From a checkpoint of a small transformer trained on Wikipedia: normalized queries and keys, 3629 steps.
Each number is 128 + 24 x the weight over its row's rms, rounded and kept within 0 to 255. Layers, rows and columns count from 0. The size above them is the row's rms in percent of the matrix's.

# layer 10 MLP up, 768x96, rms 0.393, rows 85-120, columns 0-95
size [105  96 104 104  90  92  94 103  99 104  94 107  86  83 101  95 106  94 106  97 105 100  93 101  99  99 110  96 102  94  96 102 104  96 101  95]
[[166 118 162 115  56 143  98 135 134 101 112 124  99 142 155 175 147 106 141 146 131 137 124 165 101 125 112 181 133 106 152 130 147  98 113  94 102 179 156 120  95 153 129 130 118 105 128 111 114  96 148 108 101 100 103 117 113 128 136 136  94 104 167 131 158 115 169 126 142 147 144 133 141 110 116 149 110 128 157  87 130 171 141 151 123 103 140 113 131 142 113  83 142 129 141 175]
 [143 131 135  93 108 121 146 142 139 132 129 155 118 131 124 159 131 110 111 118 104 102 151 153 131 154 140 112 127 111 146 128 150 151  90 114 110 130 157 172 108 177  77 149 106 125 161 143 116 108 128 129  95 133 124 129  89 108 126 157 126 131 115 141 131 124 100 177 142 131 132 125 162 141 116 133 134 126  50 114  99 107 142 169 136 203  92 157 102 128 174 132  79 139 110 118]
 [141 164 110 152 123 143 147 170 120 115  92 150 123 111 155 156 111 125  70 134 137 150  87 128 134  70 148 100 144 150 136 143 150 100 104 156 128 168 109 152 141 118 122 128  75 103 127 138 138 112 167 130 106  83 119 109 114  70  80 125 165 139 128 114 155 142 142 141 140 122 110 145 142 116  93 121 114 153 138 132 125 118 137 136 138 146 131  86 200 120 158 125 116 127 114 138]
 [153 125 123 131 191 111  74 137 157 154 143 153 121  96 112 131  96 145 114 122 135 174 118 152 125 146 184 152 144 109 159 129  97 121 142 108 137 130 105 123  96 125 121 126 108  99  69  88 121 145 156  92 126 119 141 119 106 107 141 142 117 104 172 127  79  94  67 150 135 127 124 122 125 100 147 146 148 130 150 146 158 119 116 144 130 107 128 109  76 122 115 147 134 148 115  99]
 [126 150 136 164 137 147 133 157 111 141 133 151 102 110 123 121 102 135 127 122 100 117 136 115 104 175 164  87 124 150 115  84 164  78  90 148 165 112 134 145 117 129  98 154  98 119 124 148 115 155 106 135 102 116 126  86 109 136 135 113 131 175 132 118 100 100 161 130 131 100 121 156 146  88 150 147 147 100 151  88 197 110 150 171 146 115  98 121 149 126 111 165 102 137 144 126]
 [149 131 145 178 173 129 167 101 132 112 143 145 122 110 123 101 161 116 125 106 186 136 141  94 163 103 136 131 161 132 103 174 130 110  64 102 131 112 135 105 148 135 129 116 100 117  81 133 124 123 117 120 156 127 119 139 139 176  94  96 156 133 106 108 130  99 119  96 155 142 123 133 121  98  91 125 152 139 133 143 162 164 128 111 150 112 128 127 131 147 142 126 125 173 110  66]
 [143 131 106 127 129 125 123 139 130 111 157 120 100 136  95 177  78 177 148 124 105 131 139 124 136 142 167 106 129 164 120 111 173 123 120 125 132 107 104 178  86 120 185 152 129 124  95 165 116 116 137 128 154  96 156 120 123 148 132 121 181 146 187 103 115 124 108 125  98  82 104 127 170 125 107 104 146 151 148  96 151 166 139 145 131 150 135 138  86 126 129 118 144 138 135 138]
 [121 152 121  93 138  83 147 158 153  97 124 104 135 121 138 143 134 112 136 109 154 145 143 115 142 172 138 160 160  88  98  92 130 139 107 192 102 147  98 110  89 115 171 170 114 131 125 175 124 110 132 127 121 160 150 113 106 100 161 134  93 110 135 125 126 136 160 145  73 141 110 137 144 136 148 122 141 146 104 144 112 106 177 120  93 122 133 156  92 144 152 117 129 136  95 101]
 [ 91 118  72 146 124 116  92 140 141 127 147 129 139 126 136 145 108 129 128 143 157 192 150 132 179 136 132 103 148  91 116 156 117 116 127 151 123 130  92 106 104 139 138 182 153 101  83 114 101 163 131 136 153 168 136 110 115  98 149 137 117 117 121 147 135 123 116 167 116 175 120 140 134 135 134 118 104 104 180 175 138 137 135 110 129 148  96  98 125 147 150  87  91 143 136  95]
 [118 129  62 146 131  94 127 145 134 115 107 143 151 153 130 153 167 127 108 121 175 118 109 168 119 121  78 123 114 122 102 130  88 159 128 134  80 120 131 116 102  95 107 126 117 136  68 131 149 130 169 137  99 111 134 125 124  62 152 131 124 145 145 144 131 109 197 120 124 126 154 122 158 137 147  95  99 158 157 137 129 120  96 135 144 121 139 131 134 145 133 137 108 144 178 135]
 [158 142 145 104 159 103 134 182 120 127 155 118 120 132 119 170 114 110 172 117 119 136 146  60 114 100  98 136 164 144 112 117 121 111 134 132 109 121 132 143 124 138 120 112 106 112 146 125  92 136  86 158 122  95 125 130 117 159 133 158  97 142 162 148 118 139 180 146 108 109 123  95 143 125 129 174 147  98  98  48 114 154 109 107 113 118 128  97 131 137 164 139 129 149 152 106]
 [148 143 171 152 149 137 110 112 155 103 130 113 168 147 130 158 157 128 115  73 127 122 133 108 158 140 100 151 172  91 103 141 115 116 183 155 179 136 129 118 131  89 107 153 108 123 105 140 143 161  65 141 112 127 152 141 149 124 122 142 113 160 104 118 112 156 142 165 132 118 114 125 120 141 146 153 153 113 106 160 130 123 117 140 155  92 139 107 121 128 133 111 121  62 151  91]
 [129 118 131 134  69 150 157 133 149 177 103 122  90 105  88 135 105 134 116 114 103 122 118 127 161 148 127 112 122 121 119 120  91 157 174 124 116 172 119 139  80 147 128 154 141 129 110 161 123 169 117 147 111 129 141  97 149 137 119  91 115 138 139 170  71 115 113 121  92 158  92 109 151  82 123 116 111 146 143 128 125 143 111 154 160 109  94 124 137 149 103 136  70 148 126 125]
 [148 126 171 149 109 116 141 131 111 134 169 113 134 116 129 105 148 108 129 122 132 132 104 110 135 116  83 130 154 156 136 136 130 105  82 153 141 122 111 112  89 121 158 131 109  65 132 129 165 137 111  92 119  92 146 117 120 151 101 106 118 114 131 124 104 131 122 161 116 116 124 148 110 198  86 145 154 154 142 161 135  70 161 134  86 169 100 127 164 109 131  99 121 142 163 146]
 [142 125  95 151 128  91 123 164 136 151 127 126 104 109 131 157 137 109 105  87 145 104 107 153 138 112 106 165 122 102 130 109 132 109 119 171 124 157 114 104 132 110 108 161 122 144 186 153 144 144 111 143 121  92 165 100 137 157 130  64  97 114 140 156 118 154 144 186 139  92  99 103 123 102 145 125 142  79 145 145 126 106 109 119 137 116 133 139 189 113 130 116 123 124  85 138]
 [167 111 126 143 120 158 137 115 147 134 112 172 117 142 118  86 146 121 130 129 139 163 152 123 117 140  98 125 113 130 143 166 164 102 153 163 158  97 112 127 167 112 106 121  65  88 149 141 137 127 152 126 108 139 119 120 135  74  62 107  97 132 141 140 126 104 138 140 137 176 149  88 164  94  94 165 158 136 124 132 128 120  92 136 163 108 129 111 149 116 109 124 157 105 118 123]
 [107  99 158 124 104 170  80 130 137 122 146 129 110 123 113 154 174 164  86 130 136 145 137 115 139 129 102 110 106 161 120 133 132 134 109 149  93  95 167 113 101 115 146 146  91 125 123 131 141 106 136 124 115  66 151 135 143 167 195 111 128 109  98  73 122 150 150 157 101 112 120 137 143 114 110 160 113 136  93 142 163 124 124 142 126 103  91 145 112 106 138 126 173 130 160 134]
 [114 115 149 131 130 148 151 151 131 152 163 139 127  99 147 132 145 123 118 113 148  94 121  99 149 123 116 100  96  97 114 148 139 119  73 159 135 180 146 149 156  77 166 142 111 137 130 118 121 125 123 118  92 156  93 118 128 136  92 130 144 108 148 154 117 176 142 130 157 118 144 131 126 124 144 134 156 215  94 137 105 116 130 128 113 101 131 116  93 107 136 134 107 163 122  66]
 [148  82 127 172 132  96 141 131 161 118  73  93 135  91 122 137 160 127 109 144 120 126 107 111 118 116 130 128 101 125 118 138 168 155 117 135 122 110 126 119 108 145 134 112 157 139  81 117 111  72 164 126 142 113  94 141  99 123 105 175 147 144 135 131 146  94 125 159 135 143 194 100 112 121 110 148 135 115 154 154 159 100 114 108  83 113 135  97 137 140 171 123  88 129 144 160]
 [126 144 140  93 137 118 103 133 133 115  80 123 140 110 117 139 105  95 166  98 169 162 171 117  91 133 140 149 138 135 108 133 136 137 100  99 129 117 112 145 127 139 142 112 117 100 135 134 110  80 193  98 123 188 124 114 124 175 109 155 158 102 130  96 128 131 121 130 142 133 133 118 102 114 132 121  95 171 128  77 135 117 107 131 102 118 148 124 121 144 120 148 188 162 179 129]
 [132 144 125 129 105 127 146 128 115 151  95 137 113 120 112 170 140  92 123 113 161 150 124 142 148 164 158 115 127 160 117 156 138 141  91 106 146 104  97  85  99 141 162 169 165 101 187 173 110 119 163 160 159 125 123 115  88  88 142 111 124 107 140 153 134 139 119 136 102 146 122 103 125 145 122 141 158 123 144 147 141 105 140  95 104 141  79 126 118 120 113  52 125 114 122 147]
 [107 125 132 162 143 117 117 122 124 126 122 139 148 144 112 111 114 120  92  98 124 115 141 152 116 144  85 132 133 145 116  72 124 157  95 150 112 102 103 124 106 155 154 152 110 125 126 151 138 135 129 135  90 154  98 116  93 128  95 169 169  71 139 109  91 122 113 161 130 103  83  99 131 170 117 187 151 166 134 140 136 110 119 129 161 152 142 122 142 146 156 109 121 135  63 113]
 [130 133 121 144 125 119 208 105 107  94 136  88 119 165 102 174 143  94  92 113 112 120 128  34 113 143 109 107 104  98  93 135 169 151 150 136 110  99 134 165 118 133  90 129  93 165 113 128 131 107 121 143 107 128 139 139 123 158 118 144 118 117 117 140 171 148 128 162 111 103  86 107 130 133 154 141 126 125 108 146 149 128 125 121 136 115 143 158 133 139 121 134 155 131 145 119]
 [126 105 171  93  94 160 162  96 114  81 141 119 111 126  77 141 141 129 105 113 167 106 125  91 165 149 130 124 115 137 135 137 138 118 119 123  96 115 159  99 152 165 111 104 127 118 161 165 112 165 103 105 123 106 155 156 135 177 102 155 111 119 100 154  97 152 135 124 108 106  85 150 136 109 136  87 111 149 131 111  93 118 110 118 129 138 130 179 111 135 143 171 129 154 124 112]
 [100 114 132 156 116 100  92 120 142  66 134 129 147 146  87  92 114 147 155 122 145 149 135 140 137 129 117 109 121  89  96 119 146 150 109 126 128 103 150 132 138  59 146 123 135 126  96 114 104 119 137 109 158 119 153  93 145 123 141 125 113 110 166 146 143 141 132 151 114 202 151  86  92 132 127 126 113 125 142 151 136 121  90 113 149  95 114 111 106 158  90 126 178 105 134 170]
 [121 140 105 144 109 104 124 128 130  75  88 142  51 176 105 121 133 165 112 138 144 156 170 119 166 114 122 119 134 151  74 117 166 145  80 146 127  95 132 132 168 154 153 132  98  96 122 108 129 108 139 130 124 139  90 141 149 112  92 158 129 140  99 137 122 154 143 104 132 173 136 128 125  84 141 109 144 131 102 115 137 155 144 149 107 147 121 153  92 124 155 139 143 123 128 149]
 [151 166  94 144 132  84 154 166 113 149 104 134 131 107 147 158 132 144 171 160 164 121 129 160 125 114  93 127 148 137 123 156 161 120  88 129 130 134 130 159 130 162  90 112 124 144 131 137 110 133 184  98 156 145 149 113 121 121 136 138 120  76 163 108 132 142  98 109 155 155 116 109 135 158 117 165 128  63 140 141 123  99 133  76 140 114 113 102  99 109 108  98 122 109 106 144]
 [132 130  70 134 109 144 130 162 150 110 106  90 150 122 141 123  84 149 130 146 168 102 150 114 158 163 138 136 136 118 148 116 170  84  80 164 136 109 121 101 137 122 134 106 139  92 134 129 115 144 135 145  99 120 148 175 115 108 134 150 147 100 130 137 119 134 154 100 145 141 183 121 144 112 135 143 143 132 181  97 149  96 135 129 114  95 129  91 148 130 128 152 121  88 192 129]
 [109 118 124  73 169 154  83 120 120 116 162 131 127 119 147 109 117 117  86 103 132 138 101 109 108  94 130 112 105  80 131 140 117 182 102 144 107  71 140 132 127 118 112 127  95 132 120  97 112 143 152 115 135 161  86 132 161 118  98 131  71 117 133 167 159 134 152 160  82  81 106  82 143 110 136 117 112 136 137 136 138 124 128 153 134 142 127 119 112 139 158 139 123 169 119 133]
 [172 116 158 158 147 129 126 143 156 170 125 121 110 153  91 112 173 144  93  74 137 132 187 135 132 138 131  61 142 130  93 125 122 105 139 143 140 146 123 156 131 119  84 103  88 138 147 175 147 117 133 123 165 110 138 101 116 122 141 165 102 115 135 140 128  92 138 136 146 122  90 165 110 137  90 108 102 117 107 109 153 142 158  87 126 129  84 116 128 125 124 142 129 118 137 145]
 [170 140 119 116 104 143 112 155 153  96 121  88 110 114 113 143 125 162 136 155 146 142 124 173 102 164 101 148 123 113 107 125 132  92 156 105 140 144 147  91 108 147 167 164 133 130 105 145 169 128 123 154  95 132 125 126  93 145 146  91 152 123 120 112 135 122 127 123 141 122 143 101 116 115 149  78 100 108 145 106 144 135 129  95 114  89  91 162  64 130 114 106 119 124 187  88]
 [145 110 121 117 124 135  95 150 120 139 118 140 141 124  97 156 162 178 120 151 116 144 132 139 163 142 128 113 175 154 135 145 172 122 108 152 142 119  99  94 119 112 113 152 189 178 142 160 111 123 139 109 100 158 119 138 103 114 133 135 132 108 106 106 130  89 119 162  92 161 145 101 123 115  88 146 129 145  82 162  99 155 135  85 132 142 152 151 103 144 117  81 121  82 132 120]
 [ 85 162 137 139 128 122 176 174 127 172  79 163 148 129  86 190 117 133 137 139 108 128 109 145 117 118  83 137 113 162 124 101 145 101 138 101 153  93 170 132 124 114 137 152 162 138 109 145 142 119  97 126 113 135 176  74  86 133 131  87 117 115 152 130 149 116 136  98 107 115 136 133 130 103 120 101 107 136 156 142 126 102 126 134 131 129 114 134 157 132 173  96 115 133 118 150]
 [120  92  91 159 127 131 103 143  94 159 114 174 141 111  89 183 116 128  93 113  98 174 148 122 106 154 138 153 128 140 133 123 106 118  94 144  97 112 167  97 136 135 114  81  65 122 131 168 117 117 135 133 147 118 148 134  79 130 147 131 119 116 140 107 159  88 106 142 125 129 131 145 135 190 108 135 141 124 161 114 111 133 126 142 130 101 136  98 121 165 128 133 148 118 127 171]
 [118 141 145 115 157 127 104 144 138  88 141 132 104 106  97 119 149 126 116 108 115 112 138 116 127 107 110 100  80 147 117  82 120 130 148  90 149  54 141 109 148  88 135 112 122 124 134 115 144 121 120 153 127 124 117 163 108 129  92 128 154  95 133 123 126  88 179 115 173  91 102 144 164 156 123 170 134 138 147 166 152 136 156 145 106  72 131  72 113 131 124 117 105 126 126 118]
 [125 115 116 161 126 120 155 138 154  88 154 140 152 105 113 171 115 123 158 108 154 142 135 148 125 161  96 115 129 107 148 144  86 135 163 126 177 140 184 147 123 171 158 168 134 151 107 144  99  69 133 149 144  98 117 118 102 122 113 150 131 127 168 150 110 110 166 105 136  76 145 160 148 114 103 128 126 103 154 126 129 120 110 164 162 120  94 107 108 109 149 127 133 144 150 106]]
# layer 10 MLP down (transposed), 768x96, rms 0.349, rows 85-120, columns 0-95
size [102  97 112  92  94  89  88 111 103 108  87  98  90 101 107  95 103  92 105  92 102 105  76  92 106  94 118  93  81  82 109  87 119  96 108 107]
[[ 82 152 176 124 138 152 160 109 136 108 118 125 115 100 142 121 101 136  99 106 133 149 130 122 131  94 140  82 140 149 113 125 153 150 140 148 138 116 110 138 138 180 107 120 170 113 116 153 136 129  88  83 123 136  98 100 108  95 152 101  90 136 179 149 181 156 127 105 101  88 123 120 100  95 147 142 153 153 127 130 146 153  82 144  95 115 111  92 139 131 135 138 156 115 105 135]
 [145 114  75 111 120 118 115  95 147 105 198  81 129 120 143 114 127 109  99 115 130 112 189 144 154 102 117 131 106 173 145  94 121 136 151 144 122  71 106 107 123 152 133  92 153 124 163 122 157 179 124 142 162 125 136 146 127  95 143 102 154 150 133 120 138 149 122 144 109 164  79 155 129 143 131 142 118 102 136  96 147 150 104 160 134 122 143  98 150 146 141 115 144 127 112 117]
 [137 143 109 145 148  83 128  99 162 160 110 136 131 148 122 108 130 106 133  96 124 122 119 135 132 113 118 165 167 115 158 149  57 138  98 134 177 111  91 130  76 151 128 122 146 111 107 145 144 142  87 152 112 127 119 126 125 125  98 120  92 141 111 123 140 154 110  98 151 121 177 148 129 127 190 111 137 129 125 114 140 136 108 110  63  78 124 135 126 165 122  97 119 142 146 135]
 [ 73 116 122 123 141 156 106 118 126 158 147 156 146  65 131 101 150 112  85 157 179 102 108 175 119  99 124 148 125 119 112 138 170 100 108 136 136  93 142 154 115 111  87 114 123 163 143 145  89 121 162 107 167 124 163 157 137 131  81 133 107 135 122 137 142 158 124 129 125 136 107 142 139 138 100 125 138 118 154 128 155 102 108  67 131 145 141 136 178 144 118 125 106 139 139 120]
 [141 155 122  92 102 138 133 121 177 105 157  98 122  87 178 132 145 108  91 108 159 163 114 117 139 141 101 115  96 126 115 134 161 148 124 102 127 116 169 152 125 109 108  68  85 138  91  87 108 177 152 127 159 134 131 144  70 126 118 108 167 133 134 133 124 142 182 106 143 104 167 133 144 132 135  99 133 126 120 109 106 131 110 128 156 102 107 141 123 128 133 149 141 106 141 129]
 [ 97  89 112 158 108 175 148 120 136 164 125 124 123 126 135  74 186 122 142 144 103 116 123 165 138  77 166 146 125 143 149 110 116 103 114 127 147 123 125 141 107 116 150 142 112 138 110 127 128 121 152 153 102  90 101 155 140 124 157 105 150 146  92 170  98 152 136  84 148 160 142  70 114 135 106 154 149 111 165 126 153 141 156 146 122 160 103 127 152  93  90 131 133 131 131 124]
 [111  79 125 163 144 103 138 141 142 128  89 155 149 136 142 132 135 183  94 108  89 112 113 148 138 114 121 105 151 129 172 187 122 139 129 131 142 168 146  93 153 138 134 128 142 103 132 140 154 121 137 136  85 132  93  76 118 123 116 144 104 113  93 137 108 142 131 160 105 152 142 161 111 127 125  89 160 138 167 125 129 132 156 151 142 125  79 145 190 101 121 124  97 119 139 141]
 [ 77 127 106 148 157 118 120 119 114 105 141 126 134  79 167  96 122 133 108 126 141 155 106 114 107  94 135 147 140 152 153 134 132 134 124 115 147 139  85 190 148 128 121  97 118  99 140  86 140 136  70 125 160 100 114 140 113 147 120  95 155 142 108 138 150 104 128 128 185 121 145 107 154 112 142 125 142 130 122 149 141 106 114 103 182 109  90 144 178 164 126 158 119  95 111 107]
 [110  71 151 108 109 105 110 129 112 127  96 128 137 162 111 108  92 131 136 130 113 110 110 155 117 101 135 148 188 134  71 128 101  93 121 135  72 129 170 149 130 146 131 115 129 118 185 166 125 117  86 138 105 121 168 114 116 127 105  87 101 161 138 126  97 136 123  76 121 107 134 106 123 128 128 134 114 125 129 120 152 134 123 110 170 125 140 107 158 149  90 142 110  88 105 138]
 [130 147  90 136 111 148 122 127 103 118 140 125 101 118 167 141 165 153 110 172  79  94 158 111 102 138 120 138 145 133 120 147 115 168 130 133 134 132 146 124 141 111 114 107  82 137 136  89 148 122  94  94 160 127  97  93 139  70 133 173 150 181 154 116 125 134  74 121 142 109 152 155 136 102 105 152 108 123  85 107 123 104 103 112 124 136 175 143 121 134 139 167 137 148 109 138]
 [ 74 128 147 156  85 109 123 139 103 125 168 129 174  70 112 124 131 111 118 134 160 151 133 120 142 165 116 121 135 141 113 132 105 130 141 117 110 151  88 150 125 148 175 133 172 173 138 104 106 139 142  74 116 122 130 157 156 139 128 143  93 143 128 123  81 109 120 105 103 168 152 118 139 126  95 135  93 138 122 160 130 120 121 143 130  59 111 133 168 132 133 128 113 126 156 107]
 [ 97 154  98 156 122 130 128 148 160 118 113 153 105 119 143 108 132 113 108 137 110 146 146  99 122  98 115 138  78 177 153 120 145 150 118  92 125  97  92 112 117 149 121  95 114 152 105 149  91 126 153 137 101 112  88 145 106 103 124 113 137 133  96 145 174 108 102 138 141 124 132 171 168 148 170 128 137 104 123  71 124 156 175 167 116 150  98 136 137 106 134 156 137 109 134 174]
 [125 157 126 125 168 133 134 105 165 125 143  95 127 131 115  97 152 131 148 151 162 112 176 154 109 130 156 180  89 127 116 141 170 129 122 164  87 136 140 115 134 144 131 133  73 121  72  94 129 127 161 133 118 125 177 151 137 107  96 139 121 107 121 152 115 148 167 121 147 146 108 128 147 139  93 123  66 114 109 114  95  85 142 144 160 124 122 121 105 126 124 129 116 103 145  89]
 [117 100 100  96 116 128 145 131 150 147 137 140 144 135  69  98 116  73 106 135 128 160 168 141 114 139 109 220  96 129 126 100 164 137 161 126 121 142 136 150 146 136  89 133 162 124 126 109  90 117  88 133 109 136 139 139  98 143 132 115 144 112 125 118 111 130 109 145 112 117 106 134  75 140 108 108 163 127 136 127 154 163 104 113 126 138 165 105  80 105 166 122 117 132 150 131]
 [162 165 124 107 109 129 120 131 119 114 114  94 128 140  93 127 124 100  79 124 159 122 146 156 121 111 134 108 127 108 107 150 140 121 138 128 108 161 116 135  91 122 118 173 122 126 101  96 149 121 105 107 181 144  98 118 146  90  84 143 169 151 148 111 117  74 136 134 154 168 117 154 115 171 109 117 102 138 122 114 106 133 163 185 116 146 141 132 109 129 103 142  57 125 121 121]
 [ 73 151 158 130 116  99 145 108 133  99 131 107 106 128 115 128 126 102 131 171 121 162 130 158 119 161 118 115 138 189 133 123 155 150 170 139 160 151 119 116 138 138 126 165 182 167 123 127 118 112 125 108 141 154 163  61 123 120 143 132 174 108 140 145 105 130 110 111 128  81 139 167 103 147 173 146 105 107 143 159 130 136 123 149 151 173 157 131 122 141 124 122 133 147 114 147]
 [167  93 138 170 173 107 114 135 102 108 130  94 114 118 129 158 110 138 114 112 102 104 170 114 105 150 122 169 157 120 125 142 115  98 122 135 129 144 134 110 124 128 148 161 138 150 159 128  99 118  87 112 106  98 136  98 124 149  88 164 158 136 139 114 167 126 100 126 146 109  41 176 101 164 134 132 145 111 105 102 126 121 144 123 167 104  90 136 143 152 133 140 120 143 136 133]
 [140 147 105 135 153 153 118 132 135 150 124 122 173 128 130 117  97 129 150 138 109  81 110 160 167 125 168 140 111  85 151 149 178 156 123 150 110 128 121 110 107 113 141 137 128 131 121  95 146 130 177 111 131  85 170 102 126 110 129 113 109 107 163 166 109  87 172 120 107  79  97 149 139 111 154 100 105 121 145 121 159 151 116 141 170 157 156 132 144 156 140 145 165 124 141  97]
 [182 165  87 124 172 156  88 134 118 118 114 143  69 155 135 139 134 109 110 128 142 140 134 129 147 127  89 135 133  96 105 111 123 123 105 147 123 124 148 143 138 132 177 150  97 126 135 149 130 117  96 169 160  89 135 108  86 109 153 114 139 107 139 173 118  73 125 123 119 160 124 153 121  97 136  91 130 134 134 123 116 112 158 158 140  78 123 132 132 169 124 152 118  80 127 148]
 [156 168 114 138 152 171 164 142 119 127  91 120 125 102 122 105  87 134  57 144 111 111 160 101 116 129  68 122 120 137 160  95  92 142 139 131 128 103 128 156 162 148 144  77 115 115 148 119 131  79 138 110 135 118 125 130 111 111 116 139 133 159 115 166 152  85 127 111 119 129 150 112  90 147 134 108 127 116  89 153  95 137 127  91 145 121 125 137 117 101 118  81 116 132  92 124]
 [135 116 111 159 131 141 173 152 170 114 141 105 116 170  98 119 129 140  99 147  99 125 156 135 110 129 100 133 153  93 143 119  87 108 198 116  99 135 135 155 130  94 139 135 104 151  73 117 143 135 123 103 114 133 165  84 166 130 120 144 142 156 102 114 149 107 147 150 163 126  99 159 116 105 116 148 131  98  95 120 135 125 177 126 152 107 143 109 116 144 181 150 118 153 136 113]
 [143  93 152 147 167 170 121 169 133 156 136 107  94 104 150 105 146 142 159 144 107 181 123  90 142 120 164  83 112 122 146 109 113 140 119  80 175 115 130 107 148 122 120 105 117 127 113 122  42 102 105 167  89 122 121 132 138 125 106 125 140 127  87 110 111 122 137 121 118 133 120 155 156 122 125 127 159 115 100 117 134 135 112  98 127 111 118  69 108 103 114 117 121 135 149 144]
 [125 120 150 114 120 127 122 122 117 137 128 108 139  93 129 111 107 146 117 140 174 137 113 145 163 138 107 166 144 153 187 141 123 119 126 150 184  91 144 153 145 136 157 130 115 123 136  92 156 158 116  92 186 144 147 167 166  87 143 119 140 133 167 167 119 108 106 163 132 155 166 110 158 125 171 129 140 117 136 138 120 183 112 147 124 109  86 116  98 131 119 158 107 145 131 143]
 [121 138 133 147 170 133 122 136 121 145 154 150  91 111 130 128 140 129 154 163  82 149  97 138  71 117 152 173 130  97 114 107 104 125  98 151 142 146 137 175  78 153 121 148 143  92 107 149 147 147 105 161 165 123 104 134 143 120 156 114 114 102 128 122 171 105 120 103  79 193 148 119  91 143 118 136 114 100  93 143 152 147 156 145 144 122 131 121 142 150 155 117 132 114 112 150]
 [136 130 126 142 147 146  97 143 143 108 169 122 143 149 119  92 110 117 122 200 122 117 139  96 134 121 142 116 144 104 137 102 151 111 164 154 134 129 120  84 109  73 127 143 153 145  91 126 177 145 113 100 131  96  97 110 124 132 152 137 135 122 141  98 101 155 166 136 124 129 115 116  80 125 161 138 130 132 123 139 192 127 135  78 136 107  96 114 104 168 124  93 125  97  98 108]
 [106  54  91 136  90 141 117 118 132 141 102 126 115 139 111 121 144 128 122 144  96 156 130 134 157 155 104 112 154 145 118 135 143 140 126 159 141 131 134 151 137 128  98 151 150 132 104 134 113 171 137 126 156 140 157  73 121  98 118 108 170 152 133 114 123 136 179 146 145 138 159 131 140  94 142 170 142 113  86 106 114  96 128  97 124 167 166 129 130 145 103 140 160  91  70 152]
 [138 115 141 124 136 125 122 136  83 163 121 125 165  95  97 129 136 132 140  93 139 136 101 124 122 113 145 151  93 127 125 117  96 134  86 123 175 117 152 147 155 137 152 123 109 109 147 116 136 115 141 162 113 136 165 121 114 167 141 157 147 111 131 105 137 134  46  99 104 121 146 114 155 142  85 121 144 121 191 122 121 132 140 167  90 131 110 145 150 125  83 114 145  89 142  74]
 [131 173 172 139  98 105 137 128 162 107 139  99 128 158 137 114 151  66 128 108 120 140 121 126 117 129 134 137 118 138 129 110 142 153 156  80 125 181  91  96 126 131 154  87 155 132 115 124 122 116 158 139 143 128  95 110  81 132 114 113 141 164 134 119 146 126 111 166 152 131 115 151 146 138 139 131 128  94  92 103 144 140 166 149 137 153 105 150  96 149  95  57  92 142 120 100]
 [146 147 109 161  86  99 125 115  88 126 111 160 109 176 106 106 138 140 124 132 106 126 136 125 127 107 146 137 124 120 104 124 150 102 125 111 109 164  88 101 115 107 145 152 102 157 105 111 124  90  82 124 115 108 160 181 106 111 169 103 199 105 132 143 111 122 101 105 141 118 182 123  70 145 128 134 134 142 100 125 143 144 151 136 123 103 118 132 165  91 108 125 131 118 106 144]
 [126 114 160 134 118 122 103  76 111 125 165 122 121 144 141 156 119 108 149 178 132 119  86 159 131 118 101 157 148 131 137 111 133 143 109 141 106 170 151 120 147 140 155 170 127 109 141 123 160 101 147 127 140 120 101 131 159 130 169 105 137 131  99 132 142 128 151 131 147 175 192 118 123 138 183  93 116 145 117 159 123 131 130 175 111 181 122 140 146 128  88  82 151 159 107 133]
 [166  73 131 167 131 145 132 149 116 133 180 156 111 136  94 127 121 124 138 116 107 144 115 155 132 131 138 119 155 123 163  98 122 144  76 128 114 106 123 144  79 126 107 100 160  98 128 133 162  72  97 137 165 119 119 146 165 110 175 144 157 124 115 100  83 110 138 111 112 123 138  84 117 152 146 144 142 137 132 144  90 151 119 177 132 111 125 152 141 149 166 126 119 127  96 148]
 [148 128 107 141 118 101 112 154 150  64 161 106 112 118 149 140 131 146 132 107 107  83 152 151 111 113 115  90 125 106  94 109 121 121 149 143 132 143 109 131 141 128 111  91 100 128 112 153 127 100 142 159 126 165 131  48 117  85 161 121 156 177 100 144 137 178 137 132 135 116 147 133 110 133 162 150 136 145 122  80 132 122 129 136 145 124 170 128 127 145 136 157 129  89 109  88]
 [ 99 142 154  88 130 182 119 108 137 144 166 111 132 148 113 114 127 131 136 136 148 132 130 172 150  84 119 152 119 102 105 132 137 131 171 175 133 159  88 170 126 149 126 169 113 110 118 158 113 139 140 157 115 133 108 125 131 130 100 142  49 124 128 168 148 114 170 132 124 113  97 138  93 118 123 145 163 119 145 125 116 154 148 120 111 152 140 133 113  72 103  91 117 128  96 118]
 [205  97 147 112 123 122 168 115 108 143 108 125 170 109 145 118 114 131 137 127 129 131 107 129 127 115 143 142 144 171 106  98 115 133 144  95 106 145 123 185 112 148 103  96 117 121 128  97 151 121 119 126 151 133 133 159 143 130 112 151  64 160 121 146 113 123 156  94 141 115 148 119 150  91  80 147 111 106 130 102 122  88 122 154 139  99  97 134 182 118 113 166 126  91 146 123]
 [127 132 111 198  88 103 118 118 123  99 155 122 143 122 113 150 106 164 122 137 131 139 116 113  95 137 135 125 124 126 116 175 148 116  74 134 104 170 127 117  87 117 141 120 120 122 151 133  75 145 166 170 125 147 129 116 139 107 141 102 115 122 114 104  95 126 133 143 115 119 120 179 138 183 117 169 146 101 120 131 129 125 106  71 154 103 141 123 111 149 154 170 109 148 136 168]
 [122 143 132 108 141 131  96 131  96 142  75 181 128 141 145 155 156 121 118 154 125 156 144 127 103 125 147  70  88 114  94 124 120 111 154 125 102 147 143  72 126 138 103 148 109 102  89 101 143 137 147 163 134 153 166 117 130 127 131 124 139 112  91  81 121 137  86 166 151 136 139 136 106 137 143 109 154 133 130 140 103 139 127 136 125 127 123 149 161 150 154 103 157 121 147 205]]